config.yaml
num_hidden_layers: 16
vocab_size: 1495
norm_place: "pre"
rope_fraction: 1.0
qk_norm: false
tie_word_embeddings: false
init_std_qkv: 0.0387
learning_rate: 0.00443
beta2: 0.95
weight_decay: 0.17
max_grad_norm: 0.5
warmup_steps: 200
max_seq_len: 1024
train_tokens: 123600000
dataset: "wikipedia_en"
Each number is 128 + 32 x the weight over its row's rms, rounded and kept within 0 to 255. Layers, rows and columns count from 0. The size above them is the row's rms in percent of the matrix's.

# layer 10 MLP down (transposed), 384x96, rms 0.0776, rows 45-91, columns 32-63
size [ 85  94  69  45 111 103 108 101  93  66  34 105  50 116 108 125 130 108 103 107  33  94  45 125 133  35  96 124 113  91  78 125  81  49 106  44  92  96  83  82  88 139 110 132  84 115 133]
[[ 86 102  77 161 100 102 123 140 122 112 102 122  93 189  57  75 129 123 167 142 179 122 103 127 127 128 130  51 150  92  64 130]
 [130 132 125 194 158 138 111 118 110 165  99 126 119  98 167 150 108 114  91  75 134 151  88 176 146  84  15 136 101 106 183 134]
 [138 142  85  93 202 166 124  97 138 142 158  41 134 109  87 115 108  83 143 186 147  89  96  86 131 127  99 104 136 117 123 173]
 [ 77  97 125  93 179 184  90  88 140 136 156 123 105 116 139  68 156 146 114 171 111 128 198 123 116 181 133  75 116 171 111 111]
 [114  86 161 112 126  95  68 138 120  79 162  97 163 163 145 101  79  52 120 128 165 117  94 114 146 124 127 120 164 186 132 102]
 [192 155 107  96 114 139 106 133  92 163 121 178  83 181 144 143 161 155 164  74 144 128 118 181  87  90 105 129 140 139 147  79]
 [172 187  76 163 155  56  98  90  86 141 126 129  69 122  85 133 143 186 154  63 162 119 133 132 158 148 201 129 175 165 198 137]
 [139 137 116 184 103 139 105  88  52 115  75 120 133 159 134  98 127 177  82 134 156 122  61 124 159 172  82 162 117  94 172 106]
 [ 56 118 108 115  67  65 121 118 100  80  80 147  98  85 131 124 119  80 105 125 134 160 198 111 123 102 137 120 112 117 146 160]
 [105 183  94 109  68 102 151 145  80 132 101 160 113 150 104  96 135  79 164 132 108 145  70  87  94 122  78 137 155 133 119 158]
 [171 133 138 148 192 205  96  82 134 157 111 110  86 114  97 157 138 167 170 155 108 121 132 100  89 120 131 113 105 115 103 154]
 [153 122 158 137  99 128  88 125  58 136 133  67 121 103 115 139 109  69 110 179 109  94 117 129 153 126 122 100  92 185 152 173]
 [111 121 133 114 213 104  89 141 175 116  72 166  41 109 136 116 113 102  48 151 102 140 155 125 101 142 127  98  76 128 172 204]
 [106 123  62 109 149 110  80 121 139  71 128 156 104 153 159 102 117 130 122  79 103 113  63 139 117 103 158  81  48 198 125 149]
 [204 112  90 135  98 176 117 113 153  71 160 129  74 142 151  99 146 138 134 104 128 114 112 141 121 208 129 121 111  93 141 100]
 [133 136 144  23 144  43 105 122 123 148 135  78 190 130 150 168 127 179 118 122  98 106 126 117 109 120 121  81 190 167  79  91]
 [101 123  87 119 102 178 105 150 146  95 105 183 127 181 130 168 163 130 225 122 136  95 127 134 165 119 115 117 160  76 126 123]
 [ 64 125 210  64 106  86 122 120 142 126 188  91 128 141 103 158 131 144  96  60 161 209  97 106  97 174  88 140 169 114 176  79]
 [122  90 138 138  93 169 150 103 135  96 126 111 120 175 166 132 129 138  90  85 120 101 134 148 105 196 164 145 110 132 129 107]
 [165 126 123 119 119 135 140  83 118 110 129 124 101 109 155 140 136 137 127 171 145 176 145 153  84 100 169 180 131 201 116 162]
 [160 134 134 122 141 147 111  82 142 174 157 131 119 130 122 135 149 175  76 133  76 168 157 105  69  95 115 132  84 148 178  89]
 [138 127  71 175 185 178 110 139 134 111  58  97  94  99 137 134 125 191 103  99 185 158  92 147 156 134 112 183 123 116 186  91]
 [196 129 102 109 153 136 127 115 122 143 174  99 166 103  92 117 100 166  74 115 110 167 135  93  99 114 125 142 156  93 148  93]
 [138 112  58 144 178 135 102 139 138 135 130 142 149 113 145 172 129 135 142 117  92  91 164 102 112 139 199 148 135 101 148 112]
 [132 124  74 113  54 164 178 144 163  98 131 145 130  89 125 104 142 119 122 133 186 103 157  87 137 133 144  95 152  98 140  96]
 [153 140 142 166 158  52 133 161 208  67 134 167 170 115 115 158 116 115 124 111 145 123 168 141  93 103 126 150  97 126 145 143]
 [134 190  63 135 110 122  84  99 134 159 120  78 157 137 193 123 153 154 138 167 157 216 147 135 155  96 158 185 142 100  98  99]
 [165 101  68 126 132 119 144 104 152 161  95  84 119 128 105 100 150 115 190  82 151 145 158 152  95 129 134 108 159  34 145 128]
 [140  92 151 141  81 131 152 106 133  99  55 146 164 130 178 138  90 109  73  63 104 119 108 130  82 144  82 126 112  96 192  76]
 [ 56 153 122 144 136 146 137 131 121 128  90 130 119 102  82  87 114 123 142 138 112  89 139 169 129 148  67 158 147 125 171 149]
 [ 68 158 160  67 140 106  73 158 193 143  98 104  87  87 130 118 152 108 107 179 100 192 169 188 104 106 159 144 144 138 136 157]
 [ 92 155 240 101 123 110 210 115 170 114 161 192 178 107 147 121 102 118  79 137 102 154 109 107 175  71 179 136 140 153 103  71]
 [161 158 120 117 185 211 153 117 160 178 152  65 120 155  88 127 102 157 201 128  80 155 134 160 114 130  97 115  92 147 167 122]
 [ 90  74 126 164 117 199 130 155 119  89 129 149 121 141 107  66 122 112 135 109 136  64 146 182 145 167 108  86 135 129 125 111]
 [159  78 154 122 137 157  75 111  87 184 143 132 162 123  79 167 116 125  84 138 182 142  79 139 126 199 153 154 189 168 106  98]
 [106 164 126 168 105 107 174 158 126 143 136 142 119 143 172 160 153 117 157  92 119 161  73 127 157  96 119 183 124 146 123 145]
 [180 131  78 122 123 123  73 104 186 170  78 154 100 197 134 160 101 182 116 116 126 151 148 109 162  86 112 150  72 155  97 129]
 [111 106 110 124 138 142 156 158 143 144  91 141  93  89 110 168 160  77 127 134 101 142 138 100 124 110 116 173 183 107 194 121]
 [ 97 161  95 132 162 151 143  97  70 171  85 150 110 120 130 109 136 149 152  73 149 173 152 160 134 121 163 129 127 152 154  87]
 [163 105 173 115 170 121 160 116  74 161 151  99  63 158 116 108 144  89  80 123 184 176  96 156  90 142  97  84 140 181 140 143]
 [ 87 169 180 169 109 127 142 127 199 120  99 142  68 149 154 104 164 154 105 141 152 133 101 106  92  70  69  89 100 129 173 159]
 [ 72 104  45 107 107  97 154 135 102 173 187 123 129  48  88 126 148  93 131 172 115 103 132 143 111 143 133 139 207 104 187 109]
 [113 139  89 132  96 117 167 119 141 184 114 127 159 119 165  98 127 138  80 124 121  92  88 165 139 144 166 146  64 105 120 128]
 [159  93 121 133 107 143 162 150 159  76  96  95 113 116 152 132  66  92 160  83 119 126 134 126 183 177 144 144 169 157 107 157]
 [131 110  93 148 140  51 131 131 167 118 202  86  72 153 142 120  77  79 156 126 152 182 121 150 111 162 100 130 139 107 108 103]
 [143 147 133 102  95 102 100 146 214 127 139 142  92 148  96  91  71 186 109 119 189 126 155 150 116 157 185 119  86  83 159 125]
 [149 120 149 179 191 118 128 158 103 166 109  67 126  88 132 104 177  76 130  68 109 121 112 176 134 179 105 150 160 139 159 126]]
# layer 10 MLP up, 384x96, rms 0.0881, rows 46-91, columns 32-63
size [100  68  46 115 100 116 100  98  70  32 115  48 129 121 130 115 119 116 108  35 102  53 115 124  40  98 131 105  95  65 123  92  58 110  48  99 108  87  85  80 138 111 119  84 120 124]
[[ 64 151 144 138 115 153 123  97  66 186 181 154  98 185 102 102 158 123 131 179 104 149 126 116 126 158 180  76 104 113 163  87]
 [137 105 122 123  86  68 159 177 132  97  88 173 146 155 172 137 149 118  77 100 118 159 153 126  81 119 146 129 102 141 105  82]
 [143 149 100 145 140  79 173 181  63 139  84 155 171 121 127 115  96  85 101  91 131 135  88 124  97  88  81 152 159  90 166 114]
 [ 59 104 147 160 148 146 154 119  78 119 149 115 131  94 127  94 126 155 109  99 152 129 206 168 125 166 123 168 146 166 143 125]
 [175 140  87 169  98 174  88 113 158 115 157 188 182 125  88 133 132 107 148 177 149 111 113 126 134 150 163 127  77 102 155 119]
 [104 139 193  83  94 194 107 153  99  78 176  70 136 153 139  63 130  86 147 147  98 122 109 138  96 108  62 136 127 127  78 134]
 [ 98 172 114 148 181 154 132 160 148 115 122 159 152  86 113 149 111 106 185 151 151 109 123 150 189 128  97 141  96 177 129 102]
 [166 145 151 118 197 153 133 158 129 160 124  89 163 144 126 140 128 154 130 166 124  75  87 125 109 128 147 121 120 135 165 123]
 [105  76 178 119 140 153 127  96 144 183 151 124 100 127 156 137 206 137 116 163 135 141 126 195 178 150 156  90 119 189 135 136]
 [ 69 160 169 108 108  93 189 154 118 111  61 172 110 103 144 162 117 151 150 142 151  72 110 101 103 113 154 155 135 116 111 133]
 [ 84 121  76  75 148  72 106 139 223  76 127 180 132 127 173 158 162 130 100 151 131 133 143 155 130 136 190 149  91 101 119  78]
 [134 145 141 127  67 149 145  86 109 149 180  91 165 133 157 153 140 156 208  98 133 177 158 139 159  89  93 137 168 123  68  81]
 [168  41 193  76 117 161 125  93 107 126 121 117 133 109 116 113 164 142 168 153 139 171 157 149 157 147 161 109 150 112 105 136]
 [ 83 133 157 124 140  83 100 110 136 109 118 116 134 169 100 163 100 110 150 114 145 155 165 126 118  74 132 120 113  84 109 190]
 [126 103 123  83 158 159 192 113 220  87 118 148 177 110 131 179 114 111  96  99 163 169 105 138 192 154 138 183 109 112 155 151]
 [ 98 111 143 120 103 123 192 119  97 144 118  92  81 100 150 153 112 110  71 136 113 167 113 181  64 170 161 138 109 123 116 116]
 [152  80 122 115 163 170 102 110 108 145 136  78  92 130 159 136 158  71 140 165 108  86  80 190 127  46 141  94 156 150 119 106]
 [ 91 165 120  91 121  39 111 118 147 134 171  85 127 136 139 140 125 162 145 151  95 162 109 137 116 121 120 156 156 152  95 158]
 [134 109 127 132 121 148  82 172 137 112 112 111 101 113  82 128 165  88 127 106 137 141  61  81 132 165 128  61 174  37 168  76]
 [ 98 101 154 150 177  82 136 149  95 120 133 155 126 124 159 146  81 102 147 214 140 140 101 155 129 117 140 125 123 110 105 153]
 [108 155 121  88 117 125 118  96 160 104 124  83 136 158 151  92 115  82 109 136 145 136 163 103 113 142 103 147 100 137  62 152]
 [ 57 129 148 105 124  98 112 164 138 139 123 146  99 118 181 124 113 112 163 149 145  87 168 144 142 115 120 126 122 142  92 174]
 [145 117 136 126  68 148 168 111 182  87 113 158 104 137 154  98 129 140 151 144  91 102 142  90 139 142 139  75 148 157 111 190]
 [ 90 158 118  84  94 171 110 157 128 175 106  70 176  97 116 134 144 144 207 145 103 145 175 138  74 148  97 171 122 110  97 101]
 [110  84 108  77 113 172 127 107 135 147 145  62  82 101 122 126 149 138 112 127  74 180 147 115 147 158 132 118 148 128 151 150]
 [149 115 179 112 176  61 182  97 129 127 107 137  93  85 143 168 140 129  95 117 154 127 138  89  98 141  99 157 144 103 180 127]
 [123 130 143 129 144 131 131 128 143 140 157 142 206  87 193 170 121 178  69 197  98 142 118  93 144 161  98 114 101 158 138 132]
 [ 80 119  68 128 148 138 142 140 199 108 151 120  98  85 147 195 136 179 131 159  40 149 126 152 165 189 147 114 157 176 111 144]
 [186  86 150 123 106  89 119 133 108 161 131 109  89 117 137 118 135 114 105 116 186 153 128 111 129 158 181  69  86 124 120 124]
 [158 135 113 177 129 165 100 102  40 141 118 149 139 130 119  97  75 178 123  41 112  63 133  71 134 143  84 128  96 164  95 145]
 [156 119  90 148 113 147  90 136 114 135 129  91 137 156 168 114 123 135 102 150 129 116 163 143 114 168 147 125  84  86 121 142]
 [ 67  82 113 134 140  76 127 143  94 153  84 155 117 132 148 120 159 110  99 105 163 119  95 144 146 116 158 115 157  58 100 157]
 [194 105 135 116 151  61 126 134 122 123 104  95  95 105 147 196 130 145 101 135  85 152 100  62 114 123 180 129 123 188 121 184]
 [120 159 145 127 149  54 120 137 130 165 187  92 146 133 104  73 101  91 169 181  98 146 169 169 153 148  83 112 113 109  91 132]
 [164 101  82 167 200 195  98  73 108 143 133 136 110 138 114 100 163 169  97 175 145  86 174 134 110 149 131 102 128 115 150 107]
 [ 80 106 130 129 110 186 132 148 111 110 170 110 159 135 156  67 157 115  84 114 117 126 145 104 126 149 138 155 134 136 169 118]
 [153 108  94  80  94 147 104 145 103  98 155 129 150  82 177 155 154 150 107 162 138 118  98 153 102 137 143  90 162 111 113 184]
 [176 163 115 110 135 105 118 148 170 112 150 107  92 141 181 171 133 129 123 124 149 135  86  67 108 183  96  87  99 173 111 142]
 [ 80 171 101 160 115 134 186 127 172 234 146 198 143 132 132  70 136 113 194  90 124 116 182 124 128 138  92 122 120 119  98 158]
 [135 124 100 135 122 137 123 119  92 137 200 117 147 102 126 122 154 145 153 160 165  59  98 103 187 147  73 225 123 138  97 166]
 [127  91 210  86 127 111  76  77 105 173  86 105  57 144 175 114 123 134 177 141 148 125 144 111 161 102 145 130 105  96  86 177]
 [153 118 145  96 172 170 134 183 146  76 127 104 152 158 105 160 132  75 139 157 137 146 114 125 126 114  86 111 113 183 155 112]
 [ 59 122  91 124 134 118 130  59 175 139 168 131 191  99 105 151 151 115 150 137 144 138 117 193 136 161 104 171 107 119 142  96]
 [185 101 159  92 143  81 123 147  79 137 178 123  92 205 144 148 202 149 124 216  77 145  87 103 147 148 135 115 191 121 156 132]
 [138 136 100 105 203 182 131 132  86 101  96 120 118 145 134 169 149  78 138 129 128  59  43  96  67  99  97  95 154 218 153  79]
 [137  86 157 116  88 154 162  92 130 126 164 150 183 143 156 118  72 151  86 165 117 140 163  83 123 147 115  66  86  84 137 103]]